config = dict(
    n_kv_head=2,
    vocab_size=8192,
    activation='tanh_gelu',
    norm_place='pre',
    parallel_block=False,
    init='normal',
    init_std_qkv=0.045,
    init_std_up=0.0643,
    warmup_steps=200,
    schedule='wsd',
    decay_fraction=1.0,
    decay_shape='sqrt',
    batch_tokens=32768,
    doc_mask=True,
    train_tokens=91510000,
)
Each number is 128 + 24 x the weight over its row's rms, rounded and kept within 0 to 255. Layers, rows and columns count from 0. Numbers have three digits each. The size before them is the row's rms in percent of the matrix's.

# layer 3 MLP up, 512x128, rms 0.0644, rows 77-131, columns 0-127
085:089120115110120155086095103139133139090122150194083122155091145117119116115150121167159128126140153091133128110156089134140115123132121161144130104118128113122123147157098166128164143164116135123127105117138148073132151111155121120091120130137100141140122150168127135084145128074102116093099115108121155120119145125096093124146154150104114115146135044110122176146149143113112172122121
106:173158152173138116151144110129146143130121123117145115124135153135101123149151153103163097115084083133074130117145132122118127144156101147119186109151099093137143181126069135165131130106114110154141111142109111137086102133124135146108085117126101139109095121138114171115083112166122122116147094122086142116142135108112153100083152107134161128153176115128129091153097126090145143114105
095:135128157119118144117184095169121119126091113113103150121134146124136123105124158115124092137119119140097118128188116146131107087139129104127128110094144126105125108138090126177134132129109079149149110088100164126112138151119131146171175139140106127102138152092167126132119091105109108171133126114159157163132141129178091153114108115117164165128164110123099147130097126146165103095068
097:134112065113163131116133105103154135148127128112100137132082119162168159097110128124167130146176105134103129106116079150131165129121148104141097114128098139151113136130134133107145117100106116107105158111161162069128164121106117127100127096122094136088132148124170165142142124144153104141150172129106112191083130111119136146126107093150136130100101101081126128135123138087122156121093
101:103118143159148114151113122095103154113126153154101121052120144151156122140134092118110130141137107139174132092108139099082154093137114111126131108097106099122121117124123084146114095130115149124106124122141111099155083142081100090108139121077099106149100142142098125107175078125105137147128108105121128109129159149153110089161142070123130125108108138122089115156139158123160127099109
106:139142168071098111125128111104142150134138119078088127149121122156106096177086164071154134156128149069130152099107158107105152162120136162112128103113135140164121142131100130135100116170120149164153149137104131156104107143142135120131089131128109153123151136152124108088081126118175140125113144125115074091119111105098138114119136092140085130115176118140106123121112118125152144107132
099:070099107141121156130149147110101141110156114143100115121107098130156164091144157111065131108095153129147144141121122140073094137117163098113126144133064159176097130116117126125125191124098119083100160142119121142146143156111151111140135124126153141139104164095094116108121141141119101082137124149150139151119117112129155115152108098129126132092188136108132141112121151116085139120115
109:107081139067133129107094117107124115110146152136136074132130168152118111096091123109150085104129172134077090085099158131126143130106136137163148129125156159152153109133166107162099159111106133142154098109151151149095133120157117147161157106106130099109092135122165118111120119104140137128146107146111144147121172108130153110134169102111140170122110106151095144158125133145118080151136
114:144097131137130096137154139133159137111121147094118114145120117133157133138114119110134138124098100095146108144129144111103077144127147177119106107151125126132130162159143099122154150138114124162133096130132139088128116152184097113122121180164101135154180164071141090120074087141098120123144142140083120120130111141155162102110136107118136174097146138153085114137091161154102120087148
104:125139130155112157128145125113150161116152140146137166154123177134149123140146104119151109127101132186097108139169135091108144134107105097151105065150102144117123096146147111136084150119131156115150132141117157102132118107141146159105116167160094117150151123087124127097131142148116175144150145144087143161089158142112097113122177160138109107160150150174161145092148160129117144157120
095:132098151135128121149149184149106160142137173139101132119149165115171178128105162200111140149162166110158123127135092125085153117153113163115176131104158151128126120082093158109170117099086084110135121128169110145124123123120169137142135117126139116114104126149153076129130088147131141121128128157102136142111160162100108112123178124118117130138132160123126138114146128144126150118139
102:103142160082133134146093112080119137116138122109112083108160060157148170122173101134169096165110153100153134125122158132166141143117120123140125164111099143111134128142110115156109176117143139145095111109139123147146130175110141147141165118125107168099117128114150113145169151095126095172154127131130078108135122113100144127179163128113121130155146116108136124158105174145110115141144
091:166088150094106109109116079133146151087121098127129150135113123148150168098151096163133112130147086094097094142176125094110085107142102119148124136124136112153123118119117132137148146113119159105156152116164155097133145117126129153117152138106090128147128162132177144123172145091117117133101170130083122137081111119132072134127141117135123066111110126115131150134116076103139104102116
098:107171111158093125099120124113093117092171128130094120124142131106114077133183143094138140096115114149136119185107153143102108123103085150128152131163091159123123168111136148107094127145105165116146138158135103167144127115173157128140134125094091131167103115095137135120146101122162151166097127131114182112086158141118124130128141132116126105116128163116133090123118150108145097088155
102:171131145131094122130084117116110147125153120094110103107132131127149123142089098142171144123136123128169120148109102133114131132135104135134103131128102108144116113143125115089105171149171124139156152100124086087133126136136172149135142127134156112076091125160185112148102098087141088072127123099162095150150111158093132094089106122154117092130141118142142079139166151160142105142122
110:099149145147153132129134106154154095126123092120060165176093119117133130099125116129114118171104147151134132098110149126134128171147113064103159120078126162123103118106140122109142147159095140121113152145107162122110162115114159144171157141102120091112162135139146120119102136143091128112144133136119121126118117132105169105069057109105121132119148117139160132108137128150081155130114
088:095082104123123122126076122128133122156115157139120089132109137136129110100161143192104167150146127141144099151142087107099140138100108122114133106105165101116131140129128111118123160101138092164125144173159103189135124118090104140164132121151104148126129123105112122179104130140142121111116121153134134130076167136142129117128101152084137055120129107124120116143088128075108112106106
101:161102172138098113103158113107159154130126099093098116119125094111141136128080132154109103102136140111100135118097128124108104137081184149113136122156126100153139142124132126130161118155135115129124163152102116067095152133170102108143117146135119099116110131144118165136090080124154125116095148117157123089142163109131152082110094138133129113100112165149130115113096112178162156080119
099:129134135121112125160126152127155112051142148124134114153119118147134113119161151120115147125119105137120215103140109123139128140127121150126120158150134124112198108101115113147120161139121128100138172123135190151116115148097135081122099162130119151132165122141100106155122131107129165155168133134140123155094115079136152099129135158086102101152112129129077146131151107154178123122139
109:109109155107110115122100096111171126098134096141152133161136109129122142071099137135151095091197108119131135155123125109132124124114164119117159129105159162133155113150120132107099157127124140168063118122125115115147121120121099149097174098113108122123113103121144119075150116127144125159100154084146138173172110133151129080075100102142116105127134135141122137106123181107153143137126
093:116076109050149109112126105139126125128141138115140102175116097134138096128125123120071120125111136172100080141097107097105085102097148156115153130097155141111120118118130153141123172113125160084101116158104132120107147118195129143112139147120138110133157143131150094133124094105155141137095124125126133144091130131092102100160125179136086145157121148145133132146133115103113133150087
092:097112179104137115106131135130159117149135114104071142128162138135147135112126133141127124181137135136111121114166136161137133140104123117122097116137115161164118109129140126119101160168140098128155130199124124128149119111080129127133103154141185172105123106133127124107129146167142165149078127131125149106136153096123150150122159173060139136169128131108120148115172143135137129121058
097:198135152154146161180150094130090099113145125170158153100140160125184120156111128115136113142132111098084129101109158126119105144146143127149098144110130098140154106168140130112137135117162097138123127083178122124107128152109177138131135181136132167133123147102124145130103127113105177126091145153147166119081134161091150141155130133139142143114126098154134108131148131123118159102116
101:164108114123145124121163165129156150133114116129125159130118104130156147102117105152163131107134132129140100175083119140039159150173095100134166098121095139123175116132130116196140119152119110164102086132115130110125114132107097141109163115131165104134133172100165143135109121100165143157090119119152147121118117159146124142141133114124086141110130130147130112135105169167121145132105
104:143156131132152103157100131142129148181114140127129131155147149097124129050157130108135073108156148123138150137101138168144147111147097132145144126139140068148102137137137119164105150120107137118182110100141109143136096095089111136130173137129108154106091109133178137123173086129146087143154087102153145125119111129167153111140110126127160140135153168117129099138151109138120126172124
091:107146142163116149123082115125194130155106163131140128131114147104132141101132110130131101110115138118182132144145108105109126103122157120140124127149102088150115122132116134109134122083128098123144129102114148137169166127146075176134165141095106168131120137083108091104129129127120117153117155178098101155207143136116159168132165145097163110135101161155147101141130144102143134139129
109:137127095111138187123093143155086121074113101135126109165157106126133108107093139145159073136146167129107142140101109102167122142108144152108142101094119125138135105087138090149117134129102166151091110139130121106100118091124133124144113137114081109132120120124142139095159147100115113147131125127160116159088173100121096125105160138119107140134175104138133135068122141161136147178099
115:135139119113155103153142137134129115128070135155087080144112145090107140141169139119145119109168135112129116132098146138124171097105116177136141212151151136134141194127106107107123159148142134166131167112154142122110123134117112140140145182130106119159144142127177128156144124128148114193143138109132118094074168131110104107119108113126138151129128119126110119091127099092117129132125
114:153125154065085123117130132123155100110177139058121099147114137087165140113127173112082093151133110122105112144148131113152098149123137176129145128101124133121158118114121111145125157096115140138080111137168125129119133131133106148103141157144068140150134099125096159147114162116106152130094110109112184093145154139134129156133120170153129133141142171098160125156118122129161129114126
104:147120119096104116128126132135135125129148083147151142117101147135127159100086167138123125101057107089139126147127111198139128172138169088104163127171076163117190130116072116081117141146113124143129100096109130141114137116154124149084128112141152113114109156114113130103100122101133124124140141108146126148128126120108114095093093118103124085154134089119142127118090115133112130117151
099:111116085130178176149104126152149150120110161150151108133125155106129103150134137118163119151105132130108141104156091144137114084121127132138156084139131161109145159125082145134110150097113126111125124130148098093126107137157136139167084168115094123140117140136156095137117136114107119174173180121124121149111075153143147120127080119162126120091118133130121145072136116104091173094105
096:097075119098134141112151111103131123158104112109144146110171129127152154085086147119095103149138102121147125118145089110146141138135110137145145160182118095094087150114091141161148167108141135119159178138138136124146092131115132121146162163097131176097088158136087142166143117124131142152084106124119124146136143109094128114098137103144138085121127125123165134142157144120060130125120
100:130118141125133125095158108141136120143153109104097106136150107162123154144117180135125146101122135170144133106146129121120132125157103172064139142141155097114114149100115136145140085203097107114122149147110125156155139085104131113138101133122083124139122133138137108121135149116101117133101108149129126103120097145063141080150120123087125156128119209165129145099119125090116157155127
101:138078144178147118109115089131149148077120135105080165097091108139119130132095134136140141101091127129123133160074095121160141094115135110126101107139131131153150108090133146140132098127170088138133096124191078135142131121165146105085107133128106163102115148142109125127117126158127156090119142149121082125128147094158132131121127139123155141134133123142126119086142111140133165154191
104:111106151132129133085122147129121160125099133122108076149106162092125136191141122095136083112148113135128117136115138095119093145077144152107163141145089156085108109098110112153143106137115142102095134159078160142160149156126077136140126131116107119119136170143130125139150112098116170088094134119134132133105122120099149149099143172145135130113096083088144136137133093087159136147141
082:106147139140141118147172158131087125141125132103118130109135181156145166168138116097104121112123124165141092098136154101125143091093144130131109154132141108119095055150152121130119157125189126096154186080140154144131106133120116125143164104125113139150163143107194095142146114106117153085146133110115135129151121142129139103138154138130140150124163073125136148113132157107133126105094
100:085120102131132174121126107106105152177113079091164158136117110114113124174106166149169132159133156125162131144108124116106135147119105114139125150121098145140109179091095123151134146131123076090097129119142126110147131193105134162133128130137091147117174114156085146144129093103135152116150115128133076129138114149142133117145137111099176139100139139136162169139121112139094157142112
105:116078139155162131122154104085158168083132087066134109112140094145102106160137142165139120134129151087123093108171103116109133141123135127086125128117119132117171146099112098131139142140110086165146128145116107079108131143164103115125089114100112149144117145144136160160158107147150145092130138143089160133138145132128153155115165140134128078143143092167100159118147131111125148150149
089:161170129123144122152113129158099131120104152130152144133102103168134169183148121093118118171147120163107107143123132124086138109139142164116145135132088118150137123116104154140094138162167133120152142129149126112146135124081119109112164192165123140132118125147115105115125160088144155149050166097129165133135099112152135088115107108103143115101152075135143122103135119124140097131156
091:145131097055121134106097111118111165087104130159128100076126142153126088112124169102109151123130112167151127139086116108101083133113149106147117123100096147105127141141087128169106144132105096145154153117109113096158105100106132144141120107099144170114066140148115116118118128111144099128129138066156133119140159121133163109118101098076122101110129101141095128124125126117161131147133
103:158130135133125151161127128161141096127084151074139125076137161070141154101090149099112133110106115113148132095096166097165133112131157116093105113045153143155132115148104144130118146143120143128081141108123093102104135092124105090149136119134128113089159115114131150149118143087129133144121142097121144155187120122109122121093154126113094156116109161126110097138127122134126134097137
090:140137094107165110154158110109111101097122139118138102126111122134137155119113134164153138092131144135150107136135137152111167116105121105117146143119130165129141128092097112125088124082122128178130062130128150146141112076055137200149091108124079118134134156122146103136143136143144121160128139164122138152134120156139087119126114121142140148103160139122125170145172165131171116104159
103:091098106164146116138140133123156099144112127091108112120146140140079111138114124139128087129134091142163122128131143139108137087132104104092086109104111124134149113122075150144175129150148127163112063144091100133168112135126172186141111101132135133128148135062139117133127111100126120117085086109104169158094128151132154119116137129142099164158150118122143141128141148145082128159121
094:133133123122156089124178129174128080132084125114120109143131133141142141088158116122132138149099128125172113118140147157104127088114147062151143151121102127146101120107122082102087146131131106111149173119102090115150125158155079137150114134127096128105116149091155122106118105173090124135118140126126106139133121130171183103159135158111136114145133157097144118140117151121139097165072
101:108135114160147106125138131116103097106154108151131092096094078101111134154110146116142132160095123137123146114125136133087160116079104143160103173109152134132151129149108105108134190140160083157125136136142118128123100137122148131084109121122153134127155106138088154175149109112129167119120152115098126094184130085153121140141133096133104145152146113084176125109125155098153111174142
104:160106156094127108162152131147069092104162095092146135106097109134176122127140146113159127179108126120140157148102157125114107134141113103104146169142133137135171145141129173130134139104124101114071151105123128127113126098108099122149133169166127132176125109120093158129131154151103094153159150150142142090104113104158102125125106122122132137143149090081157072120147130137138098117126
095:194112110089100112091118117174095122101099133169139090101118131143156112059081116120097118136117123090108136152129182143152110134120123093152147108105130099137112115141099104163141181131114163143156133145124123161135115109121121121106154130120122139142123154149136135125123142093162132138163127141153125168118114129096159087103180141128116146120123107081172132137124136141132117152166
108:146126166107078086127094160150088115089129162111123104096143148177140111119159154189140107197167123122127132160093121143105074136135106152118172137152132133155130132151096187146150169136097121130127112118123090151123113095104136107122134142123113138126139123098121131089137162120106125129182140125137151139124133157129145124103128123072145120127118144136103150137145158137105160126127
113:147086147178140143176094158125089129129136137117122110113102097161119149112139130082161109131154170119171090157166131122142122151116137152126129126110121121125119142120136086120156118115096151161155128138130130119134100138141108138133106130104157127165130109115112147102138125130146146077083168137108143130177175145202114147129138073146151119104074140132162118124093143148134093139122
097:141109177142107134154111131125118156109118144122109128150136123144103044123142147155097130137117148150111134138147116111095113092111109115131121189162153129151125084104133166146156169164119146103099152128132149141112131160132116084155142146143150134071123145136105149144158138135105114103110122122111113128168068117167157097098104125138085103128088110160122154104118141150151161116118
097:136116117150127115154110112147088132113119100141122111096177124085055139175119132145119121120125129117141131141109127147159100118185162130148127120100095132109126087150146128095088143164096137153138125158143116116175144175142114137143102160101167116104111142103122141159143118134151127134151147139139122129112107131130148144108153085138113183067102161123129122144142074166125157096121
088:112127173120158112077111128089137159135140128139114110152154151149169134093153128153141159147158112112105169126140123144111151130132126143115145109095151086114133172084104114146108123170104107091153082144140146125155117106158124129106162119123126104142107167142140128151107123158129123152160095116157172113123113151124125137113147144147168150083148088148097141138133093135119110153046
094:154128053111114124161115118100112128100125112095139171107121143141154087117142124111172100127130139130114137168095092135138132162091105127105134133121106123151164126087166157113093165118112149126126138110100149097135125103152113104101107144151125203106094121105098169149114091140083114122113102147104143111116136099091113114137119140144105126161132099138166128112128111155132161105168
095:104102106096152097129129091134086108091127138135147146160115158132100124131183115178134154154106150159134140096071110139130114101160154131099091142135156156120115091146122158142088160164171115083128111177181104115150099155123084143133151135161152133127115106115139121131145087128121150121102142096117099149118122118113119116140078145125126141103146113148138161155129127146137160155145
096:143139184121117138139166106164159066141128087142120123092098139119083131114138135125077118122099112124137102116107116137176127138125129138145173126157169138124126112129104120161092173147117145129144087084141134119158126116151115117087164128110145134112082180125122108147101092081106160169150106123103122123140112135159123125115115100159168118160118151153155147118091137118114109130109
# layer 3 MLP down (transposed), 512x128, rms 0.0642, rows 77-130, columns 0-127
086:145091139096151114128145090110096061141122110126129151096169147130119156091119167139112136114137123086113110134145156158139152112155126127178104107137146169120116059103154142098141146091144096129170098157131121145098137176142154152152139120128145139115115140112120148129155138093137150130102148107103108148146115143140122123111164114123151110115111114083083171142135106159164107166140
094:122162143127124127132127102101108113145157146142109127113112083130131139091093139163083109119109138087117120135145102111116112131098145136127123093159159072108124128137121134169126143125099159120108138152155114134091157138097102111153127114108124142090164145163119126147098144141161163116144122126136173100171086098136099114158129125096129194113140099090131124173127139132179085158171
095:131143152093120142135182106158136112115177121138131130127134141100141128163109146142118091122111149096121122145106148094106167174143115131140094107124156107150104157111133124114109142159137139146115118056179100145139146116094075158124080115139137097146149147143117092126143128153112109155105156128147165144110115168175102122124157095122119144070100071129158115130137142143138119142133
098:164163098147092130146111091123145072133094096094114104121085147150126079144144106118116103168114095119178114120108129157134128113122156100116107112101146106117178171110127136162133109128108100132144071163124128106125148132115111149098178137157133126068097159138138127130094115138142108156145118080138119139121152154131155162155112134126159156110116137135134159102149137143138104110098
096:095126112107130139149095145101189125150151135125122123097147108128112165129128145108116139117159137175135102115140150099151095169104116154147106066121142144163167126119063109102109132159125169130106121149099136117113139127180103111138123121128094113115151117178167172123156104141119110122101136162148118104134147093161154102118117161137108119131130143149097115151158130138133103082168
100:103182135148130149141178125120145149132148083148119103180122130119122116134100090101131117104168113131158158103115110104125130138162139180131105098138183140098144140146087105111160108096148108105123146097174136109103138164121125124148131111120178164134129154157133161131160147137162136136165157126112157159132167147142187117145125143131124164141122102147144111155146104094124144103146
110:141147127121130160144124104098086094115123134116147161140117130171121143152123123152070111140206149105127150118151107117158141129163130147103112108127141096144120136107150156125145096120108163117168092146094109165141158138134114057109159156122147135125126131126117135145106125118105130125088089146173140105138121118104147174104133141148161133144147163187175130091149124121129121095111
102:132130103126137116107120125131118120124126083174154146143133124131107117147141175130117140161097114169091093135099112147123099103172138147080114162149145084158158145127099098085136083101146148120119180147103115181107102096140125130138187127138092097132109112128171115136091140120148088127144153127119130123125116138144122094128132133151125113155130119133151115169124176114175097088106
110:076147165121155169118126161092144098107119144136106146159102128128119152132118115150123131089136162117149103132085164099104131166100135127149142115157124109112138155124114151134162114132149128106120177129126158104142139081154094087159123113106131114098177122102175078121122121117111106121146191143126145145119084180117143125152155130139100100130188132140134114146151116147146143129157
099:122128127188154116166128127120110133136099087125104167087154138177099154128127134115104091144127129102157131110156125160121080126125135135133112114174124129159117165137117109110107154139174109099145105095103158126107096113128163144126079155113144134101117126125135160098130131089114127153132152093107124146133101122118136175121142123138177138130155160080092104184129184103138139124138
097:129137134145107131123148091144122160127086166112145198140094098135134082137156155115091128147150159148114141104112124124121127121111118145158148122182126155172106134147135158118101104153155131117127142170164107172117077112121159139117156120139084126136135152124149100137116139146155088122125118105124189127199139108143130156136138107122136144112102145113117079129154164138121157144159
102:112112166131142134145114176146117139154103106118119151136087130116140101133108116169120130116124155147124118152145074140138118108093157113152120086164135108094103178129158131106093118138093129135076155146134133111070151160150143142123126111090134135118139166119164144089086154141145118174141108105144126153137122157144151117163153105103116124123101160157159106164121150118167123187145
096:127124162119124093144109157130139105120096142119111100086108144182116127136137122137135132129126137170135092095097110151096122140108115159164103120161098159144138117123149113107134095174132098116124096151115090143116107145119099137107126136110056098128171079145070154161113130105144131139165123108186124127123109154141080107134153092139128113110161146098098157108136122138124141165122
105:142124164127149082165128117118097107157118104153140148123188145107148130151116159105139089160133110086114154122131125150136158146130121154137134128098162138168113119122096085133121112166098102107108165123141128111135144130156131098124113134096100170160143137147145082106120155159123132157113097144119151142147146132142124120155118110094139090123131053142126135134120102154110132053176
097:145125092144127123121165131093092134134117095120162128079143113152142135120067104145102114161114138148131182146138109140131136119143117128149163125104128135149118096163115122131115152111145156143134140134132145105087130113129129138119109139132148115122131177096092134126134113193101150149131122133149160119136103133161130101102075136107124124138063184107092138119049081122114134146153
106:139109100077121177131140141137099172158136144130128171135101159115117142147169097057106130149135136144141078090131107115113114110147158191106142149127165147118080157145112104108133113147117114138163176154091112097125148106082159104146115142120121120159126109149130146163147098143114105100121115114102136123144121145145107127140127137182091100121124123134167129134146143119099116147142
088:131143143178148138139132125099097171112152176145118152077151168110130202139097102162130174115146112133112152136088125109126124141082096121087116151121142124121128166145137089113129171136121148179143155145100170145116123129107137136144095133115149129115134137101109127124148128112150124153157101142121160103124183118165147100094106148122104137103079123152151117156106109119117114116129
112:115174116134136116107111133171095159131117119128130128125124110140106108119111112112124138121154115131094159138086134149099091120118142117135164082122151163150150146123123091094141087091150139116124097128100146111142106150072131108097078155122147138139159134131158092099161119163128108127114125139086116135119124145070125120133080171146114182129146135097146134176167087170098136131148
095:103133101134143115097148097109131137115102140119118140129126135121124109111097156147120113137161071127153153133112144137131151122101099127159139146131135114080129106144156145129104108154096142119135104116086104129123145155124151161128137138165150111091125130123099141107159107124080121134141156142163126165154084153082173122119126155150035169085100158095113150103112129181116123117156
111:140138125130144144116103108137124117137111170125154155167095155150110121133114113134134138141114098090081144093114188126123130097135101121090102126123097103144126182106181110119129110105138140092072168123175127101127113141113090126118148114139143130163113139131138116119127157166136128084159166105113108112103109165120139136139115125120095129131088101088144131170164108132126121194162
104:154160153120114140129140160159126125134164147169131138122189128079159137147102125136146193154134140158139143158143093139125107088116114141127134130119143151102125136135147067122125163120097135085127125138140089124122094094119147126160118116154099116104126083117143111114082099119126139159130103158171095128086100119101115132139101160095126144168108124098129108160145145100135109085090
094:139114115166173119125087178149168099134132118090147137164168147129077136156122112155102140108101144114125153171135075119144155145109115114134121128151148147122105087123090131116085111104140147149073138131095178135121122138131134146134131139101149156185147131114140089122118159130127102084164109170120159113141119136161148135142103112117138104145139177145097096151128115139121112107147
091:140122121150176089100117114151088111113144118098130116148136129093115150105159101130124177150120141175123127140122144126127129105140122125130151178089141100155161130132094110121144153146093069123130131130098135137120128118142108197148083144122105198146099103137117163108109128110131144147099137136114159131156104094156099102123128138125109139125120095119100139137109128126168082106195
107:144163155133127152147120149104157132133103112156131149113109159152114108134104111127138166108125103130106099117141094123148162156125141101111114145124093122140108113121141132090099103121119188139108099131167162127116091087123128143130170127112137113173096169128158107138104134113079135143133108125145093106149103187099103096096152129137139115136161118153159199088103164105094106131130
095:144110111151125116099155146170105109152139112131102156083151140105056128122082135119106131128109147092137122140159094128116171120180136152170122122098127126136094185157128118094119172167118148109137112133084115156114133134125126143128118134148151139148131085143161100125134137137125129167142106098104117165102125097121163146151105116104117143089126129141157122139076080143137088104110
096:113118086127122139133088117125124144157089119125120094121125120090135137111116085126141131162124122159150120131115116110187145149160121118141195127122155116120134121099088102079146156112141109103114128140140118157150104125131114142173100056139089117119135136129110140128137110125076102129139129121156118141071126140136123091118123164132102144093082112192132173127077143128137145160126
109:139156130141115169123074150199118149132150098099134118158084175143121113115076102139125141146113151083153145082137133152127111116123112150085115171123071153138152121109153112126103112109125158152099144099177122139127127137125121112118122156128103157124100100107087110128160129119133131154121081144131143147101131106115119120139126104153154134091092102138121165123163168128116131124083
101:108141128115087139103160176115068176133126148152131157126108146138144133143144173134112129127161132108088132128109104162100129069136115113117119109119152119116156145185121102141130106147106137117113144095157128127102103157141105152112085133140132106132130200130137136125121143102135156134060124115118172147112159133101161088096093121187124123118137137101143151104112108109125123145125
130:083121128152120115142165115105141126142169156129141155149119111149116111110095151133103110189146124123142113109096143153130097139123100149148150105113118097104102118120092122132186102135133149149113165142091104127138107103134099137094139101121109089150115088123127126127150156105103088114160083136126157149131118106113093113095120125184102102112147148197147136134115161107146073098129
099:141128141138120141162173106090122129137166168126137122135107107142151145132140127078132163132131126107144110163115162070157187157127089144123092130099097136136088151137157170115132125123113131113120128146172111137121169130087082100134120126135106077155115124168155099156120136128105148132138135207120129119136133078107126161133145137122107114115074130150119114135097140149156119124126
092:120143099124124094142163138143125120095173163088146137104151143102142093153103088157153145148108096154113146160132157119109120138167078116095144080116140157153137134144154114096114106115126163089123132139177111112123086139118149107154118129099138171105112149106153142138083116129099111119163117134121129103155119127175148149125142092104120095091178106123138158123146099132155166101135
098:146161154134133155116129133158140141152162113116104103129088089130175100148094174140164088106111143091122127145157144100135146129157103151148146109144117167121147163137131114104159114162127110123095098082137135129142104143120133124107144151153125131132117099094153083092128107120114095150113087171119136115123127143098093139114149117146117123091069137159132079110139132128152144089068
102:139103111129134148155120144085133130102130129136120087101111143114129148114100103134099138152144121092151122133143124091115102145109137190149118120160173127150133113146089114152091128135164102165128106117102175112131146157134160112112115095122160135108098121115084134109109184170174145138116124124158138171104167135179121169118080167101094135096155124141106120159129113134132145104117
098:158108116153085125148150135139163156178099131116116125093131135149148117114106172091117136099157118113149141110118097091158110099148138143148142147114119160143154088136124114121100117179127141054101115100115143118130084163119137147143112161178148137143154124098067097123102120110141117107138118134159146162112166143165141098134096126089155107143115102107127145148140148115117101122104
102:151110133130143130105130104090132094123100149123084105105154130087092131146159132105131096110147110101135161130115139178125122112109108124129198150117136133100119142128152118145102125089067127146155149128104106132160139118088143137135148147149116159121121166174124131118160133105114079122140143106151138175099100079105142127142112158157133162122153147162142098123097123133098140184168
076:116143064108168149146097080144094099140125116149138110093132118144087161131147164086076104142117113118147137118154111093114140133077142111131118090129084122142159139091139148167111160165138146116114106126095116082120095091131110156094139133143140118142118150125123079083127105124150100120123136157132137136166129127151154130106149117141143109143140125107154137097100102144148138174088
096:151139145136131190128133142090134118112085167148152094138109138104086144154134136161174136125135113124173147136080101132157132082123066158145105125081106129118163155141147142135121067124116124118088119145086141099142071146141110155149103118111116110121122099148127156125160102114137143137096138134082153104100102149122139106152139159120132102125137147105137131139143116109146114172138
105:143127158107113138099137121126127109099130114097142114088165140148081132123109115120116106113130129124108083123161112119126163108178152088093129090107092167109157131110129081133122119108144117122136168129155117104093086106114102133190141146101098146151141113159152105124096107133119146143148099166133175130096106117129173125134147157121129115185128104082117114135101146128168110171130
094:116162108124140103096114146135125087141180121113170113149109124121119118163115124119131121138090117142186154146130101141136123129166134116154172177129168155110135097159096116186139178114155113121114128087136148125102125100092118152144155153116134149173137100117148112120146079098118134076142155097121096120102126109165165112116135102120122105164159096128117121128139115127122125077124
093:140115138086137130100130146083137139098102139160094117117134111173120111151089142110120119075141114141074170148134152163148130135171122096113136101102131183129103126145138123144163138145172138160107137147162145153100074074137131106133127153153113124111096168119102126127136103169110123159129112117104120133129122099108092110113151115132138137105133147106144152105172170095102153164114
102:145125142148132171099107111135121139151102109135142097101109080097110108097142180130110061150164143130144173130120164146127165176130109109106146148107121145151120096153132116138147089144149102133097132152147130154176135113153122119126147111124128146150174140135146147135169111150173134132099129139126126158137111184159122143106132153184123134113165104121112087103156108149150135141166
092:141164090105146117088121133169098121085134110117138137124161103114153120137116112142110176100093131132088121117153134141124161148115140094073123150167105098096121130129113137158108167112112164116096146076108112109105133086140165156116077135113149096129117147122156119123088150136112103151124113138127116086166103178141129095140127148129145103134153140104144159081139137132117079123097
102:142149151106151121125130153126127157144136128118179078164086142102120099144122089118128140151164112079121103167094089172140098156180117108135124100104129141116132115084111084096164159117137116093137119108122144142150173108112178103112116089136164127107116097133135129181098136115150149128136116109117113118098151132113170142108109131120127122082119073155106129119129120134125138117157
091:125148147116113168130092133112112080116153170103113141134109100139125185134115141124070135141141108088109117148117152100179116104082160147202152121164118140120123076126133153124144116116109102132138130121122114145127147156121155117102110101134135122150151155085104158126127109147129155135113096126140106166174123114169141103149167113156120118105092118148097117133104118146169149143164
096:145110119098095113129145101123079162135116111127111112127116133140168121151146110158123128080155124139112145169129099143133174102090148121123133095134164125124108142140176117153113142123149131142153125126096116142137117118130207105124166144154148161144140107180154112126066103124128108108117135140172097141084087108153122116081124129106119123141159110095155156184146118133121151152138
089:117146104121064155138146134134098118131125137141097095118128139139107104125092136113117118098135127108104123181113159140170082116112135145135160147139120126088119073093117129127137134126081109133110168149134146105159171088131119161114123084134130107133122147117118118117132130152125127132165166087140147082166133093147184106146170143128108141123108167138121146173090118083138136164103
094:141131123143111117084116129112172137141118138140128131147134106166136170092129144171177156140151109124145073175180100109117088134134144163131134146130139159100097143127133141161106142130137140137106142157109085092091134164103130102173123119129113144144136112132096163133116158111092123142157119098134133108111118112116133137105121059115123114153106155170085119104131164087166134106106
100:158146106112115142149125151166146097149093110113081072139118083096123154113136111089089159073105150114099077147137099091116134165118104153142110099099149131140128087105134129135123127109144082145162155145113120132134138189144127153134138111138102144116125126126079131129136108097154106137144134126131131114175151130102144136155147147130165144109149181097117088109132129157129090117128
113:125145147103106186158162119117142153095092140099145127181136119113130175109110145138133121109143121139144154182135150090124134126100093156121141130103138126150118067112118173117165118100131151144105153123152102114104159104142144096119107145135147111118183115122122117151142157149162160154144147138131131137129175147108160127155104118118097121173088120103173085113116097115130144125172
100:130127120118074095142152101121117128120134126115115108134096057141140061130139129146148069132155153087149073117093146132161150125139148123129157158112134109141134146127150166132091169148136107137142145136103184147094135117140146160101124162121130124127145118147109125148137121120196130118132154152160103110136122140130160062118130124127108139092140128136138128092083159103130135143116
099:119113163160096140122154097151152162156186113104120139144136119097143116112127133127105124148179136150123150107144116105133136174155137119137108141129084106077109114145161134195142096100143114136132128145151107169093128119118148121099165148093105146124095141114111120107162148135143130122175090124178165109094142123149134078110145129128105111157113155162127091162123110173134127131132
082:151106110106146135092147120174096142133114143120174138140120107098155145118111115153127096099190142101112124145145105153158124117161118059162114148170130122159169103143131133092137133116129154122153145135142134148104100158149117114115156114143086086160163132133133142174129116080110135128127134149143159134146096092139130107116100158122103119133134138057142130117164148142108118089163
094:125100113119174121164118137123133113166142135133066114101127106148149154156188160124133122102140099125122096128126166161126130156138156144109114144140111092152117180132123110096113116106159156170094140101131154138189149139083123129126121106138130161102099122145113141135172182149110106156099117129106131101149124105198134143105102109092147114119104120122107141151140110125099111105130
092:132132113112108113199117097113150100103120148105145091158146135137156147134138155132121123128114092075126110102150125116144161126127132137162159108122114098152089125089117114179144161093150105133134146140095109119105102161167107164150180146132136136124128128117108102135091173144150147112151075120134137135168093147140151117054120152152144107116126163110115140162144116111114105124115